python train.py --n_head=4 --norm_place="pre" --rope_base=71500.0 --rope_fraction=1.0 --parallel_block=false --init_std_o=0.0442 --beta2=0.99 --warmup_steps=59 --dataset="wikipedia_en"
Each number is 128 + 32 x the weight over its row's rms, rounded and kept within 0 to 255. Layers, rows and columns count from 0. Numbers have three digits each. The size before them is the row's rms in percent of the matrix's.

# layer 6 MLP down (transposed), 512x128, rms 0.226, rows 417-466, columns 0-63
083:083150152066118094107126124109107142125185093122151132077102130112110149093190183096178145105125187073141132109167092116132167110102146153148133097100114149129143182109131152185213135184098110
102:123136129110120099076070119136130088140102126153160158129074170113162129137131136148157077142077065111137136072113119106115158154091134134139096163109158135159089102130130177149045181120113125
103:117144184112152117161181113132154142151166088135139165141124119147151166164175128143120100157096188157169152122121117121179190138089101126097085139092136122125103109161058109064149141188145074
098:147112167128114142115181140135124110128099134082101161160191106147114123053151147149085110155116074102084094153110094124133110102142146174131133113077147136130071135093125129118098077142132090
106:119120047206151128111126134153210109172137116147164170168172160128149118077118116135057157142137094168117134087097169123113153121113138151118150149124130134082204152042040165094116102164125120
106:164147087124139108176107150148139123082089144129119170102123174136128135105069144069201137132169146095075130150164101068136137207115117094147108109143134132111150129162193109108138140102146109
099:150171175151108129105168165103116092170110120162112105125155181168069177090132104082104138096113179180112108141121147145135166139082217124121110093169157167117124103131091122147110130189113117
095:134126068124080119096153120126183158102106183175138146088170123109108138136121101161093131081145150075155121137166235124099102106121140170152146129126130150162080054164097153176161114155106196
110:117060155141110085115124129162122106189117098136121151128086069152169068199175065188124093095114121130111143162152149137147143113094126182169125089193156156097080189103082166176134149134104101
103:073073086085165153121137148076096116115129170170125085131134122133093135172151106189138168108139081137142095096149076107149130017121051119106131160103110122115131105129104145154131149115149108
085:177116096162100112134168135095100089140140151128123121130169164128117094121169141159134132150104201175119094121128170093110173088131061170085159168162127160103132121124118103124082123108056101
087:084105115150093079140151160117104149108122223116154106109112117138117109126116165119152129144083118171148128180061170147152158096128112161099126162038125063075155194141102095136129133140146123
090:098140122087120120142106112117050156106119181125137136125112144024156091157155123171108122106126150172143097120158159150144101124091117178145146122217127162132142117177090095114102148187124160
101:154153136069112136175121112123124096123142128103164142142104183073150170158168143148137124178171099179092131069140136143114057119123165122080096109125119096095124173201157106127092128134184093
090:174139127160111116109104116145112180131089109122131182102110104163167182155121106136154119124156177125133161088189071122174116094099113165179131042090153144103117067094130158119119158124145161
116:114060161171141114119099129140073152140111166121103158165171114170179114139162080151103146159200131142073113137102169163154139162118110122167181115151131214124169154120155146176190127103134124
086:087122151173113132102150082160091148091104137105136127123149122090159145162165124096129166028109151090148113139120125109092135131106144116135064109155147176114152106158154155187124103147197173
097:154149084125120153166133072191145169125123126155109171123174165136146139168102104119097187105143139147091174092125070101142107126144167167101130122161112143102188124139148167170141169119114044
106:107121104125131096080167154149121126119117149106091083097136097073101169059073057159116053077154156102115123119111155102147177168099135122144138093139115154174125151104102170130122137136147144
095:071151148136113076123154076136126150158101116145110110134175087135133111168130100158094108056066085144138122122158136083053135173145155156098073128111131151103108156171147086117153106126152125
094:128147083128092112082165146123103125171070068123078099165157118150123121107140122184152102059082140137161128125130129142129119129109101112091146115056111132056095086139093100218065120154101119
103:167141076098123108190165172131134151122150117179086115107140122188160115141082215100188127118170152132148111095119158097082136124114130152169140127131133178115119163147111160117127132051252141
095:078065142144131129092181124169125112117146157119173098168134113079108082128116099113076148115056152135122158136126158123055157125159124098123142135145113127156101107130181069167113140143169156
107:113157161178106114096072065138104152183115156057120076136141157155197148122141096120137110135175143110177121138104133129119092146146113131160139091099135064207140139190155111170216145131124143
109:123187101156130125121145135188092177214129108124164125132107136136166098101145160135105081149119135157100104149068139141124170162116077073082130045182127171138068105106119146172135151130079095
100:093161128146065133107106127124140130138127119130080125105108116186142144119155109148110148069149125102122129121102094108142129146081067142189159141159111068126094197052091166104134162134189074
097:156126155165150153172058111095192075097086115103138134087159156092098098100192132061170131103097134115157136145128102101106167121071087147116158148127172123171128156123089115148096107203170097
093:146122137120104165070060117126143094102086153131110118082161095149123024157075056086160127105162130170140138118119141125163099172127144103158130035141175132182107090118088064173092119126110100
094:094145124132104089132138109120144116138156102205130149121123142143138163148131152078103140210172155126145090096139132101129160221138141168127147186141132126113141127181166133060108194081106144
083:113132134146085121169123101100100151144101128129156164113199126143156139147122151077124164074161122157140079128110124146116037085153173179186120176178138120150130126150141165102130158155095188
104:142142058147153112109205094177162118087072164101147125159108120093118107090065088109163116143080124124078125114090094080119100114028092155095102087145129141139114106119083057119096129109130123
113:121127115152117103144163191120115183116073129166130110138121138145148153169161165159119148107115130140032098101132128083060150122074132140054136107081163138181181114082121154129154094080160139
118:110076065135174108141081139099096151133101113136118145126134102125136097139162144139154112157073121146081148127160145118095100180095086157169133102146163142123127108120160120079111087090081139
102:161140165148154128105143150149116146113071086134060078101089093131115040103084064089147142115104040107143115106112149104147084156149185116132150182093165121149097102093108111123111114125128115
099:171146153191073117121202130104148140163130136163152095108172110112168151199101077105154138132173140123133124097179106054125122090123117103105125117110124127070065127095158113141163154196166157
101:190119138144056114081089152139071112156120166099104133129139144079159121062094153135134102119119187213132152162164160158107107088113188122113143165120170163128133096083131126141117145135132124
098:112105170166120177130110138154179071138067088155124197136139097109150081146140097166133118151121108127121173148094181176122100099138190144139073131149150104101143094102141067167119102089080085
106:102085135105131083089105147137112135087129117101172143149138165123111157120095136091102074067092096120132165115156072083116129167146143083107127166098116157064186099119168071093110097154139097
110:143160085119091101083091144130119126129116072145109078146107081091128154182158164081137102079137156115110087105087172074143128151148123133124153202098138108105136088126140132136085123158158129
099:113173091138151161103116048124083116115109133093194085120144129078174159178095159087058124154153179124114097159121171091072092127097070119170106131139120126143150053152193175154142147157119160
107:134083087153111108127135119071167108173167149107120121094120132168099094123165152137102146157131160136058121146076139082108179152084173100086132071149111141140173122153103115127114128118133123
116:139134152201102166161169119107084128088143134105106180105136187064142141129188139141169180134153167140162114133123097126132095156128152098132141093133116091115184070094142155154180191110120125
105:129108107134136100127131162161109094138060147105142133147159097041133108064121144165146140120124103095150101150154105109118186138179056095117177146100139105123154172164064073084134153149146194
068:116099130141093159099114101149128146155058160058193139126134116128137098142135113086107137124094087126101173123184125160127155131078147160128133185153144158133127125144131137123065099092116111
092:109127105137167130207168188113136149156138117161142143045091184091119151116092136067138104127123157148158186140118130173138170092131122147089125085170156080127135167146082126146093138133063126
097:101104133155093162123115075081181108154175096226044162135098098109138063149150141103104139137135159107096138124129097145179137126095173129186114161171153110147171127095146132108162085108102105
099:108169153127158117127172138093112249113110149150102129176106147146105139178124185106076150110137093101131138070101097143127169096095103165134172124097117134130164176113139094051132077060105141
098:122182037123136148125085145127050138112117109118139115101131118135088097138203151148189103132147098130116100112134127133061146099082159135203144142081130147188167143117136141133072134069111182
101:059129054121131139165121185153088097063113163104099116143141158096137146127104159098105152134081096103113164097153143090087092112149100145049175229054131094107171151144089123093075139124133133
107:124117174205079146127173126164082107079174127098104087148163126175151051191145100126093106138173134122075151121077062095166116182129136098133127116171092135140087170134154101163129155155128176
# layer 6 MLP up, 512x128, rms 0.236, rows 418-467, columns 0-63
102:088112198150101178120154105143086111162176091114131084163185121171130138128184122109128093155120142138183154132103180160105151160153163139130167135172080102201073197118141084043126134090109124
110:089092133074116160090146111165151127124103064071094125100167130152096115122184126118132112115130144123141148068136142161147118141120126122123114134066210126088074084118147062088108094134172107
096:100180150073169146145124195109114121049117124169103113170167128111155093156147114106186153098174123120176125147130117105152191095116177192152135140092127176109079153122099043070099142133160073
104:149092114168115169121134127086162114149093144128193111113122138119064094104143106120144162180124128187142118123124150105152161164142158190177117137139145074141136118076093112120144139122139130
101:091081157162112159192109077121110142104177170153153120169101159082138101075147134158140086121155122140108146200174149122155144108118139120130114182119096184151151110159149161122168134112128132
096:120146174188115132085124168104164112136138158206127127090162128166123142091186102080088169114054179137091118104138097168123123143182166177111133119093094151127075142133192124083114120147138174
103:149133171103066166118129117139108147107117095168160091206108112114146095100141137146092110098133141130152124143115129182090118154159117132079136163068204062089116107087171120114072123178111122
118:152172143091089158154149192146101111147132162138158186067112111183054095077168145114132123117118174104093194146119110103106103154125153157103154146117127082187127126144119157137130139170127129
114:151154175125107129177141130043117150190132164109172121139207162133048137131100183112147151137132126166155101129117121103108138108114143136131130105083132133149106092138116157196106041108073158
088:127075148152066171075119151097161110101107158158154110084099119112156104157153115141129104130150112159167085179148088152131150080106113166140129158082138074145071115129157151123136198167134124
087:053127124091102135094133118151124130156134250150193119166204164110103089146095104146127139113154107139107120127158126129109077125152143118100149171121078111082081097116080114103077158130085114
089:138179102134138141109163113132175143086116233155118158196110130168103099056126177079072194102143105136116104136126147173117089160132099125062152148131191116111110151087125115097094130070146119
094:157166100114088136092166170167144121174085167103157186154106137162129160185161110095153132158157128094052199135154099101070070053128098092113140089075132080124086125133086165094125089079187129
098:142096171167118154056155089119165109107115137196117171180117145204142099061174144115140202194124114106077212159155150125091150189069166099095148136079136149100111117148112141122138138078138126
108:118072109156070137051116131119152109187095143119126104080084192135101170138137145124131113069165096173140120086072167168166113146082122187178187148123142183119081172158129095149116112119077130
095:120158169094120123106144140083080086142111168089157170128142116116162138108101156039088142191168124119158186222090114155120168108119099136090161175128066155134193117175125097098120114198125149
106:107188169156089130150138196139141109122126156143180093122089090166088130086199172141056147158118123165073144153128106118111150076146123134101129144097075130162094045151122078104132101092095192
111:058088145143159163179143139128111201154140173101163092135146124157078062096125185135104142195149100098115178171210142127143130183086061151104085101173120142126129151141127145137104100110139160
109:098068124152083126089118155147137110118112124084132144066127133106094073162140108081131119152167109103169097189131090131172163121144209089136060149152152107156168119084120171078142164108118146
102:142156087151085162053104150106111137141147092126134137091129113116062112098064081136089068133122100150139158155116164136096100152108127157152133119089096180133103169140197088085148148097104112
095:130184146101152174126110116083153116164163100139175178162149101106140148112148128141199163115101142170095120138135073107149113198107143120111144131128153205126096095123198163149059174096068122
095:178109167133020137145079097090204126119099177082143111114128131131179118095123154144112130103190176086118129143170067107132136088210170117121117112065125103143149062151140140109076150119153127
107:122124132125150140072083084094156046094170120115109142051119164180106110139180157115102108172155163114139059148154153125087100112148140111151105073123095184138132127107058077087077172098070208
100:176165125172126175129066093125195153189115160172090153139129119057110156144098147098061136125128168066063144124179159165096115172105129104077128103095065103123146120157157159089093111113120112
095:110136138096110120136193139112158076109178084090173113154092142153105126065144156162092111091092174129118148137089139129165133146092110110149113188153150115162099155097145147138062158148115129
099:130124090122149168136131142071123140132167150121180189124117196143130132129191125094141151121148147105098119097111138137107160105144119159120158099186187100166134111174128106114094080069104096
109:185151093184104109140137119134141133139100142125141166101153168140111131071145091114167146131094198140141081074136149119160058093135083119101145129115144158143126158083102074089136131056129157
103:163113143155118154153134129086131072128183102124151171047054137108142077126171137125155223178117099104118135108109135120131086148117100124166143151141104145142066136112188156135105123106119116
099:135107123117135104159128129163113114133111175122114122148150151136065145084111205037086078084089146147145111158187091133138120131162097109162164193118151116149118126101156144146071128101128181
108:152103124110095173144117078083094140128191173089129114141145089115127119116106155098151130071145171119084127138145142125142167037114075109138142183113089107195111112156138155156108148125087083
111:148114077150143130119137147111095101144119145131157189147084073129103159086161094117125173113139153141081138200149140124057131123133112158117155085142193086185135121061149133166164100081189169
108:139153082120126152160154168107116158104105152148163107137047112124093100152111134101152098178131132101117164206162116096105130110147118090148168120035152094090086058165103128130105146106139183
107:079047157070120123148170112114170103135111091128119131108153116083077137085104095096103118199142069123160152171143118146081160145183147148132061096090096126119107106159136139172062100124116123
112:117092137100163169092139152097172111157174168101097116048211102115090129152112121103151231116151164092174178176131119151083144161122168091166186135141145179130104129186123097116080115121127143
099:160119111103168141151123135070135114145160130141103179139104152141128093157106149084137119186135146043165091198154106148164093133164125063123114137147125096094142095070118150200135135095177098
102:106113071236134171160135119131086116121150163106106101096143182090120142143133109072154146150088092124134155171120125110070129151134157127090106119115123118178116136117140086117108153161126143
099:141106154146096118130170113147152109104161143146095170158176111124118072145098112101142132164098089113098145178135153144105138060145109130155121159102179160138102112115110132125084159122076127
112:103109126136087094113116082088125131082134173134105101142119132111089116132161186119120123170115192131151147137163106210220169071217118119145060168110092135187060169124133172108132092081118160
100:121170108113134140175096154123149084143127089092132120119157162053177152156108077115135127138151175098185165157181153160079154092096152135127140133126142096122143178107132078174146101091115117
102:049107158087079087124141192121111207140129185085108115108095115134133111122105199139117121174150118089120165103132107162092142075126178111100170174084114151135156078084161116163099111147138113
109:118173103148134094117155154112166111121152202136113100080144059121147116115145108132096104141161132133070159125143106097138165111126161165079169132183116189114155086105139106146119149182131134
105:126090101113153074088085163114124194104091134063159138120128130101089152106096125138116113125180146106135152107190103146136090114053127163175124112133087180150133177117198145154125176146119200
084:150146144112169088147109167112161140095243118196127134086132108136111187160084137214201129172132152111149117163090125128125127132104098157164096122096106090113063157129145096141177096105159138
095:147078092133223158143121142095162178123071104184160150106130192129116090105153120147129006118098108080142114112161155134149121149145179133131088161067145097131144066162107156138143153143157144
097:116160157186165178112131099121121132114135122184108087146105147120145100181123096094123118136130082086120160178092171081165089133092142199202077142161108128139170185160126108066104104103093132
095:063093127156064111119174133151166156179130147142130134129104179122120105174097111140085099112088086171073152155143091144142165062124131148142153124129124127120131120133120159076168113072125121
095:143089137151237145131112135142105082096101160084112085136142094113124113107169119132115139200129164125135161125150179106075137138085172182134099112158153077090123166154148100108122149172133127
107:162082186133092111155183055128149135129164121103090118188129132154101143070181143150104134155177161165143127161094112119060106123127164121143090157122130102158114149120178156120118148191115167
095:092105147146132138124120122171131119098163183134109124187177146125121162105051179153101199156134190138079149164131131146108127155133119059104138089144103137131089159069092088118112162133107128
113:085072143115189116122190093105134188080119098163147151137105125109111129121125106145174102178144169137150169101134161140145093113132204124127122175170129137191131084123187118086114156145108079